Weights of a small transformer language model.
Architecture: LayerNorm before each block, learned positions, no biases in attention or MLP, tied embeddings.
Training: a variant of SOAP for these matrices, 501M tokens, 1911 steps.
Each number is 128 + 24 x the weight over its row's rms, rounded and kept within 0 to 255. Layers, rows and columns count from 0. Numbers have three digits each. The size before them is the row's rms in percent of the matrix's.

# up: layer 6 MLP up, 2304x576, rms 0.0701, rows 444-485, columns 72-143
# down: layer 6 MLP down (transposed), 2304x576, rms 0.0662, rows 444-485, columns 72-143
up444 090:133105181147139128124120130160197100091125148108091152155097132114130145132136098166164150095127119114119108106113107131119143164162145143107128167121191182136101127106109128127090166121146125153103136134132119126144
down444 094:113124109152107152104136165149123109157139095114164056115160116125133144120145119127129129138117123122086107153120115161116071151140131141100153130084092125101116121099109135137132116136142144167146119098129102092141
up445 091:109109096141126144116091121099139102132111114159171101134096103149115125105149089072130077097142049126126103111128168122100068140137090120118136155134143128115160131120137135159131119149125099086122106120122112099185
down445 099:150115120132159163116124125122110132086114101101129149153156119114116148136125125105134161146139155143099134125125131113159116171128119149112157124174151099117112080120153131142151094136114124137125140141134127125131
up446 092:104147141148105122137119146093166149117083102159113156133110139129178131149116123109125147110128172153107159141138150119110176126120113115132126108088132131186108128147102097165102151093156094114143123121169118109136
down446 083:124136187129124172146137133145149135113127121092105120089141158161129127130104134109127161175120068092127105111149140091171139112203159162152110147140152102113148146115189133102142108119077130084144113127086132128128
up447 092:141153105140105128112087112107125169146105097151110140095140142139111121091127128150137106150126141130132128116126129152144114103134097119155068119117145129166143122123118109146089172148182160127116148150097147101149
down447 102:130123131131117127130118124101130157161142076146130109109136126172143129169118088131105083144147106100123125150106131145105183143123103130155133123122124122109105094135107142162158136136131121123119114129179132133120
up448 099:133095103142142100106109140123197144131122103134116074093120100091133093126136112152128158119142115190130093131083173120126170129120109115111181138126136078154106135165102087112130090149118154115147127163113129139099
down448 101:112099161132153081131136122166087125137089153118114127180108117158152153161144135114134152146159120106178101145146133141162100191110104119130141120143154136154089145121135147137152161113153150098143112124157128102112
up449 101:129117122148139089155087125155125123120152126125159115139134134136157149086082131099195128119106126129165144170134098095129110095131140128176163155120088138118132149112144111094109117150162130148106135119129095137137
down449 101:116122158109141109114149150134092123113136095138138108144161128108075124180134114145122108161160090144124149156109153126104121121140149085120123130155124148132124106079101152075144147131177119108157133131114177138091
up450 087:134136122111110142132166116116121142115105108193130139152087138165192098146155158130106100104167184128153138107108146108118122133147146181162129132114120142080107112158190146119124100113125157116123126131143117100126
down450 094:133122131133120149093132125121152145127197148141135101115112121144122113109121117092106097120087143107107148145138099143061132098156154126121122122125108132095079169136146129162128125128145149159097119140145067132131
up451 095:118127120154145117104141142114131110174123095126107132165200143148110164169165124151119192140102150145150095142135090152158143103094158145158155130157188173125094170133115099167091131143121140093120101115124133069137
down451 099:131082109146158130136112141124187120137090123180166131178171143119113142115146113097130155180136118103054143155130120116094158126093151106078122153081166136142078132119141109118130165124122131129099125125137111148144
up452 088:129116158170137175131139133116101140133087142097146127115201161123118123149125126136162132122139188093139105107115132134130122108179114125083157178117143131142093108168124147156108132123121136115099121162165126110095
down452 101:126165085136113094123124190154133168130110165155119129103105148097114116076152123130158160074135099112129136093124079156121119130157132116091141130125119134137122134140136143131106110083181141137133122121098145137103
up453 100:102138153116164163121135163126112142120154110137131163107115123134077114144125170108103086052107198140118127123112154107099118143109105121112100106111149113133123172157132129129179141119111098112159125125142135153148
down453 097:146170074107146090159171101128161135148069104130084109135150167123101146146106121127124123153157122129118174148128141132120147105130132147122156167098154149153130099085105147170101140122141129120159095060110092141158
up454 096:107134155103134112106149087165100142116146112138130123136086147122117128121082120126101176170112141148063129123180143141136116132110135125110083124129105097151113151154118107139154145131131121136151107164135126146127
down454 096:171107112103140143121116147143136165150094128129109143100128121134153165092109126114115114107087155111165120183140139140118123129114126129115141154124131156155140106128139105115110121140180119148115158113151120143188
up455 107:132059112157117129163160106116135131145157158119140140102149141095128105133144122090129111121084100082090153114130141101114117128133134180100174067152097086190140111162141111136144103178111143097172118137135126149053
down455 104:158110150115105139136107121105133115143095122131155112137134170103125143127110095087144159150138127112138127140122117113124112096145165126123100122138165085149112138153111109122125142123144155120086095113154154101147
up456 093:123100105149170122167151118118157175124125147078142105174103155121121120130103121107143098128167128121154107132110139155093141168119152100128127142138106165210116149114062094116109169139109137112126125125118156096141
down456 100:116143146125114098137123131099109114117147143133128117150103129168169161132111128125132149139143116157085135097129132179113144078115150151190103145128164143100114123126160101101115146152085160130085138150132155139161
up457 105:154084167136133121144127125101181123133144128142124139165126129123141093111140130095142177141098170131107133132152133139105169137133157200122159139125134086173118142118123098115151123122173106124127092166114163109154
down457 099:151096159110130095094163116144103110143156101146125127109117110121171146101111122139126132132178099136134125132120154135142070092137157115181107120109134126151154138166122137092096126148132137155093143134153074160171
up458 092:120158147178129113145135134076122134157139105125087140084122169136163136183135091158101129117121130148127160162151142083157176148082162105135101137139134127119135155157142160148105143081110133122145133152133091165138
down458 092:107104129099118158141107134113181120097104138170137093104122072111131083100129123116142141109145128124114106154102136180102126130140094156153102158162175137062085124130160175163139133076109116148154113123150111133164
up459 093:098127103134138073162138119105123139111148100084138162108143089154131125125116145166110120161135150158144135139137181150128133161134108154144098139168156139138153151117134098087130090106124104121079154149100136154118
down459 091:048142103140108164092131114112138100126117139104114102142122128125140100092131157117182133139143077131096120137153120133151136129094099134144083088124099199111119117121146152111128155123110129121143157102138130103113
up460 107:096154131121154119147118105120127105140101149146144133134125114146128108128153134136109114113119101129199129112138131125084107135123123090112118127127159125165159119090139131116100130129130138088152180105091145125127
down460 105:161122130125125134140106127194126096123178087125130088120161123150146091111130105141112166144168136128142074145117115156123108129089115099135155139147163153148106124163140113149116130142134155156160141124141122157171
up461 101:113112143102117116074124115161128109131085119133085135133136089112123127146144113121093135164176118117141136127133132136149119137095120148114114083108145128123148155144138103113114181122138104112126126179112111129081
down461 100:091160145139105149113142140144126130114172145106188181129081117110155102139118137114149165112070128163139189113152115128173081136097130081132116097121092156141116112120185119114147064097166181141140163126105165151110
up462 090:150146124122142133184136124167136146104178154144136150136133183122106163147142181071126135121145128159131150167110136064129110132151133125130103129112076149113140123137123133152141129149120105100100151099131103094120
down462 083:129118145149106168095108130123105119127083131109126135114126114094125063145127150161119138135085146115129119118193141113143117117106146072143153125110118109118129147132126117140085150151143103164136140095122127133105
up463 099:108111122085144087129142097153113130135121146142139140102098114124129126106157145126121131126094139099130135146133159128106141143112142117086199178099115124164121128120135054105128078127108153143135157079120158148140
down463 100:117120137151092158172114194131141109131117134136138104125153117127155171111150114148087153084149122092160140122140109137116135170177176140154106144123124151153137146102176127162151145140121096170116088096161128138135
up464 093:162131092121134131120129151141109124166087086110147149106133067116072153127162109088137111170137121102107142162137142138147139144135167142151121115139115133098128105133103135115132080127104152145107134131134063176106
down464 088:130141171146106127109130148109109122132130121166134128122084166119123114100151162163118151122117120131131155167125147146154073113131116132143151149100130114152111130137111142135123099127123124174130093108162089115173
up465 092:128143165099109107136109129125144115156136134133125144105095151112136180092128095110139178101150137128119131124100166159099137104103129133124138144131115147134162143128147109110159155119135158127147104186126097122144
down465 094:113125173087159159151138106157114124141126157093088163104149163062151089101113124165125133122086131128138135134104108118123121156138143142153102105088136152139142128159055118121115152118111121105083140139114167113125
up466 091:114093114126097134083097145146130111103158175112149130152145096133070142136104122098131135162118119145114098142158114127139138157087118132140108162129153086111120080158099138142141153122106145166113127115144106092127
down466 095:142128131102129151096116166115156117142101144177156084156127132167170114065097130150123125175094130106143129121130112133132133142153093137146151099130140129143129121146144129118121119141143155151143163123133108149124
up467 100:148119145096113177132135128135198170131184070111108148144119104116111111101127113101122119108081119113101141126125140156145100093142155173110141079114123144115131140127118142149140133153137130137110137116088123097127
down467 104:154094147095176167134121133164142117104125175117114174125149114165140185191152091135100130129173122117113162127152111152103118129115142149152124141149120114120130143151117132127090174123103119121176131130098155141145
up468 099:124114116104131089125129128120087118130119127159060138136145154146118149152144139142109156101108162067126117073167141128105142118143108133059131097148152131145124152130096130116092136098171119090103117124093094178117
down468 099:075082133145134145148144146150114112105138110144084117136143119099124174119118109119132102107115113172128120149129117129116166135135124137108131133157123155143106118119170107115129105140172140152086105132116168123138
up469 092:111139126134122145143103117128097154146116121161113094153115120085126116145143085142090103119124095094118094114115136144143132118136129116139130115055095126150155175125144129123145100120146131166145116111159112153101
down469 098:168126116095111149128102091111137149113135157134115097125124137122159089147095145156103103141133123152143133173103132129111130101112123107171124118110165135122150140151139160179164132105111127147093121125070138139126
up470 093:145134099141128128116144139099086103073115128145092169124157110119134124159143131143137148118133127105155115127111168097141137151147117126135086155178124109139119119127116095113097100123154107150083150120163145130147
down470 097:098105154076078137128121125127147132141104125113111152137117099095103125076120092096138132176139121094139140120116118092138155160137160163134117175144121123124100143132139141159128134135174118113097145127147147146193
up471 093:148138112157131140140090120160050113110128091119164111131149172156086160104105141147153122122167139130125151106141206145188107118173157094142156131103095111119149132122146138130106084144128086135139113135166077129114
down471 101:133160129132124100159156070107154122115112147143135136137095115147131145112088131152133112132132138139091118131133126105126132142167144097145115105144097098134179085132122099176152144132101202091164137119094111191156
up472 097:103139142143170107103088106123083092129098123117088107151125156107094101129151128090178158128063150111109126114151095111131173144126127138086080126134113137122104147140121110147156165109127109148126144118153114132134
down472 097:081156149155138119109140120098163149146171085176135120131077136129154135156106121144137143114105121109108128124095129120153111115144149107084132155133144125104132153123100126114146132104125155127129165120157119122085
up473 095:149141083117145122154133131157181109108075119127145101114145072134146128096145113140146130121144210126093150118122149114113089125116158154154134171116160115114106118131154146133122175138062165131096139125133092085069
down473 100:153104131146112170124098104122099082116137096132159141144148129136118180133160085141131140105107121111105095110148128151145100145132124189132112148124117133119128125111144174116128100065156145140132156151102133159135
up474 097:159123067105150116109101149115154108132133093125137150099099151134134115120147077122138101158141167080189129147107167085133133184100119100099118095080124117132127160156095156137123159142135105151158116145111143081144
down474 074:135161114122128123174110156137107104153090157156100090174151156109154130149140155153175121149133133097110112127081121128153138083164125114097158120172113115073119136138107128163100142130120105161135133123164129135141
up475 098:133140136119156122156117117102121127087097123111117121155143116141114097110090111163143088125110132120101132098149135136118134126132123102117091156159137139127120128131110134146116094127135151097131113132110113073125
down475 098:145121106132130117135116120168097129124125187087109115149126090093074104181122127091113134142112108132161126145115101121172163126127103163113145076111102137109143134137112144110163143149104144124061118123118154137161
up476 099:134123145140146104109127116128092176155117155119179118094142123127115173148089067060149063118111140106146108094156131107127133131155135152140148066146150108106119146123116135160159130099100135119116138082128132162124
down476 101:135153082130131094139161128105176129114119192124121061158108136132137142129067110119152144090123125151128113096189149142131153083130142130130151088159133140124112110148122136125133124157145116139101130107165115128139
up477 093:143130098120134119140154113130082133097114109110105087149134123168139100133137120179103143156108128096214137149108137131132095159095150109124141144126126159068146110107088107086102135108117118140077151117139115148128
down477 091:134177146139089147143113118109109147113138141165097143107120133099137141105110161104156130115156137121119152084216115152091178123139118142142128179104099116146106095156112122160129135151168117088143133137146146139154
up478 103:087139078149123124157128129077174140137117131123145142128151157126119138166141111155079117118117149111166126127155190120123123168128105161129145101118126133133103115109127102150151135110121136162184180174104130077103
down478 104:087128102153131136094142122128100169162160161124129113147160151146128098132136147093102127142121143135106172150142124152106139131164126139126132095133171128093124093114139160084148136126105136109124144115137125137174
up479 097:147155166118124174163142145152154145134138130139108145067148146138136135124168193136146101118095097160113102132133121131141132087145120129113079163130140123133136113112104096139095143123147111173110143156138202104086
down479 100:176148106118103104138116141119130094136129142126124065114097149144101117139120134119094095163096103089148111135155176151161128081117122140128145126117154143143153135130126151122141125129151116129102124147169149128100
up480 105:123099135143125139097158106114114146116129173089112144157116112079110114116142126095148120144151143153135109091169162109155157133148156141120128108142126148105114087145094142131101097102144119175121157120123163137105
down480 096:093164139093121120144113130122156115107128121130142127104077095143131141132114134143133114127138124137100129149137134110115120080093128133081151099131150143149113145136158171134162126126113128135172099107108113155135
up481 101:118117082127116147121140100145123123098156120120120132166126134136192100090142105127123120081066114176148127082147157101109103119148122144097136148165147137093143168148118094104149126172157120136146129159117145116117
down481 100:096117136151112114123126128146133161129142102098137157118152160141118125140106121135147103132136081117147136073102131157119121141110115109136143177121121128123141139135140144111120137128116125161148113112147143077138
up482 090:111120138180157156081142154149124121146069133099123123111112134151144100122089127105127151088133102128164059112156065069180106132099150143152130093165166097117129140139122112158155117119081129199114109111142119151145
down482 088:150166106143122089122141122146117148117111142115136115111105144145143145149119118143148167131098114138144097085134124116155104063159119077133113147131124081116136149124092113138139109166140143154097122085132120126119
up483 103:119142098130134106079155133127072122151127114135108133131129094118107105139107127137160201139101144189131131155095132145123140159136101156134175105104100127122147132171179118117172125114091156133129144127123118113106
down483 098:089101148109150125174100155177109113102160135124115127160150173103144094145155112125111105158140085123126125139129107164139151110103142109105100132157106134143134109116156124139133123111127141101119110128125137167109
up484 100:127191113138150102138131133125155135106132148159102114076130114159172111156148093094123071121098097112136131139129148170155127165124104132085131174161156108117149164168097136113129118146118095153116109104151103115131
down484 102:166101142117122118124137132099120162148109076157144126162102124179131106104117164152091126148129147139124126143122144097114128105169158199145125171159135113164135112133154126104183104153164134143137103143135115122107
up485 090:094120128126126185150164096152149135096094154145114084118126112144147100132124117126138118108132134127111102148138136112133133128155081123118132160112074143153138133100090137123138125130140125099112137096118134136174
down485 090:095125126146143109095140145150121141176138153127106125145137162101122117133101174143140098153148126102154073109144123126110161102114054161132104091132141168175117110109130116164153147163144098091128109162085149140162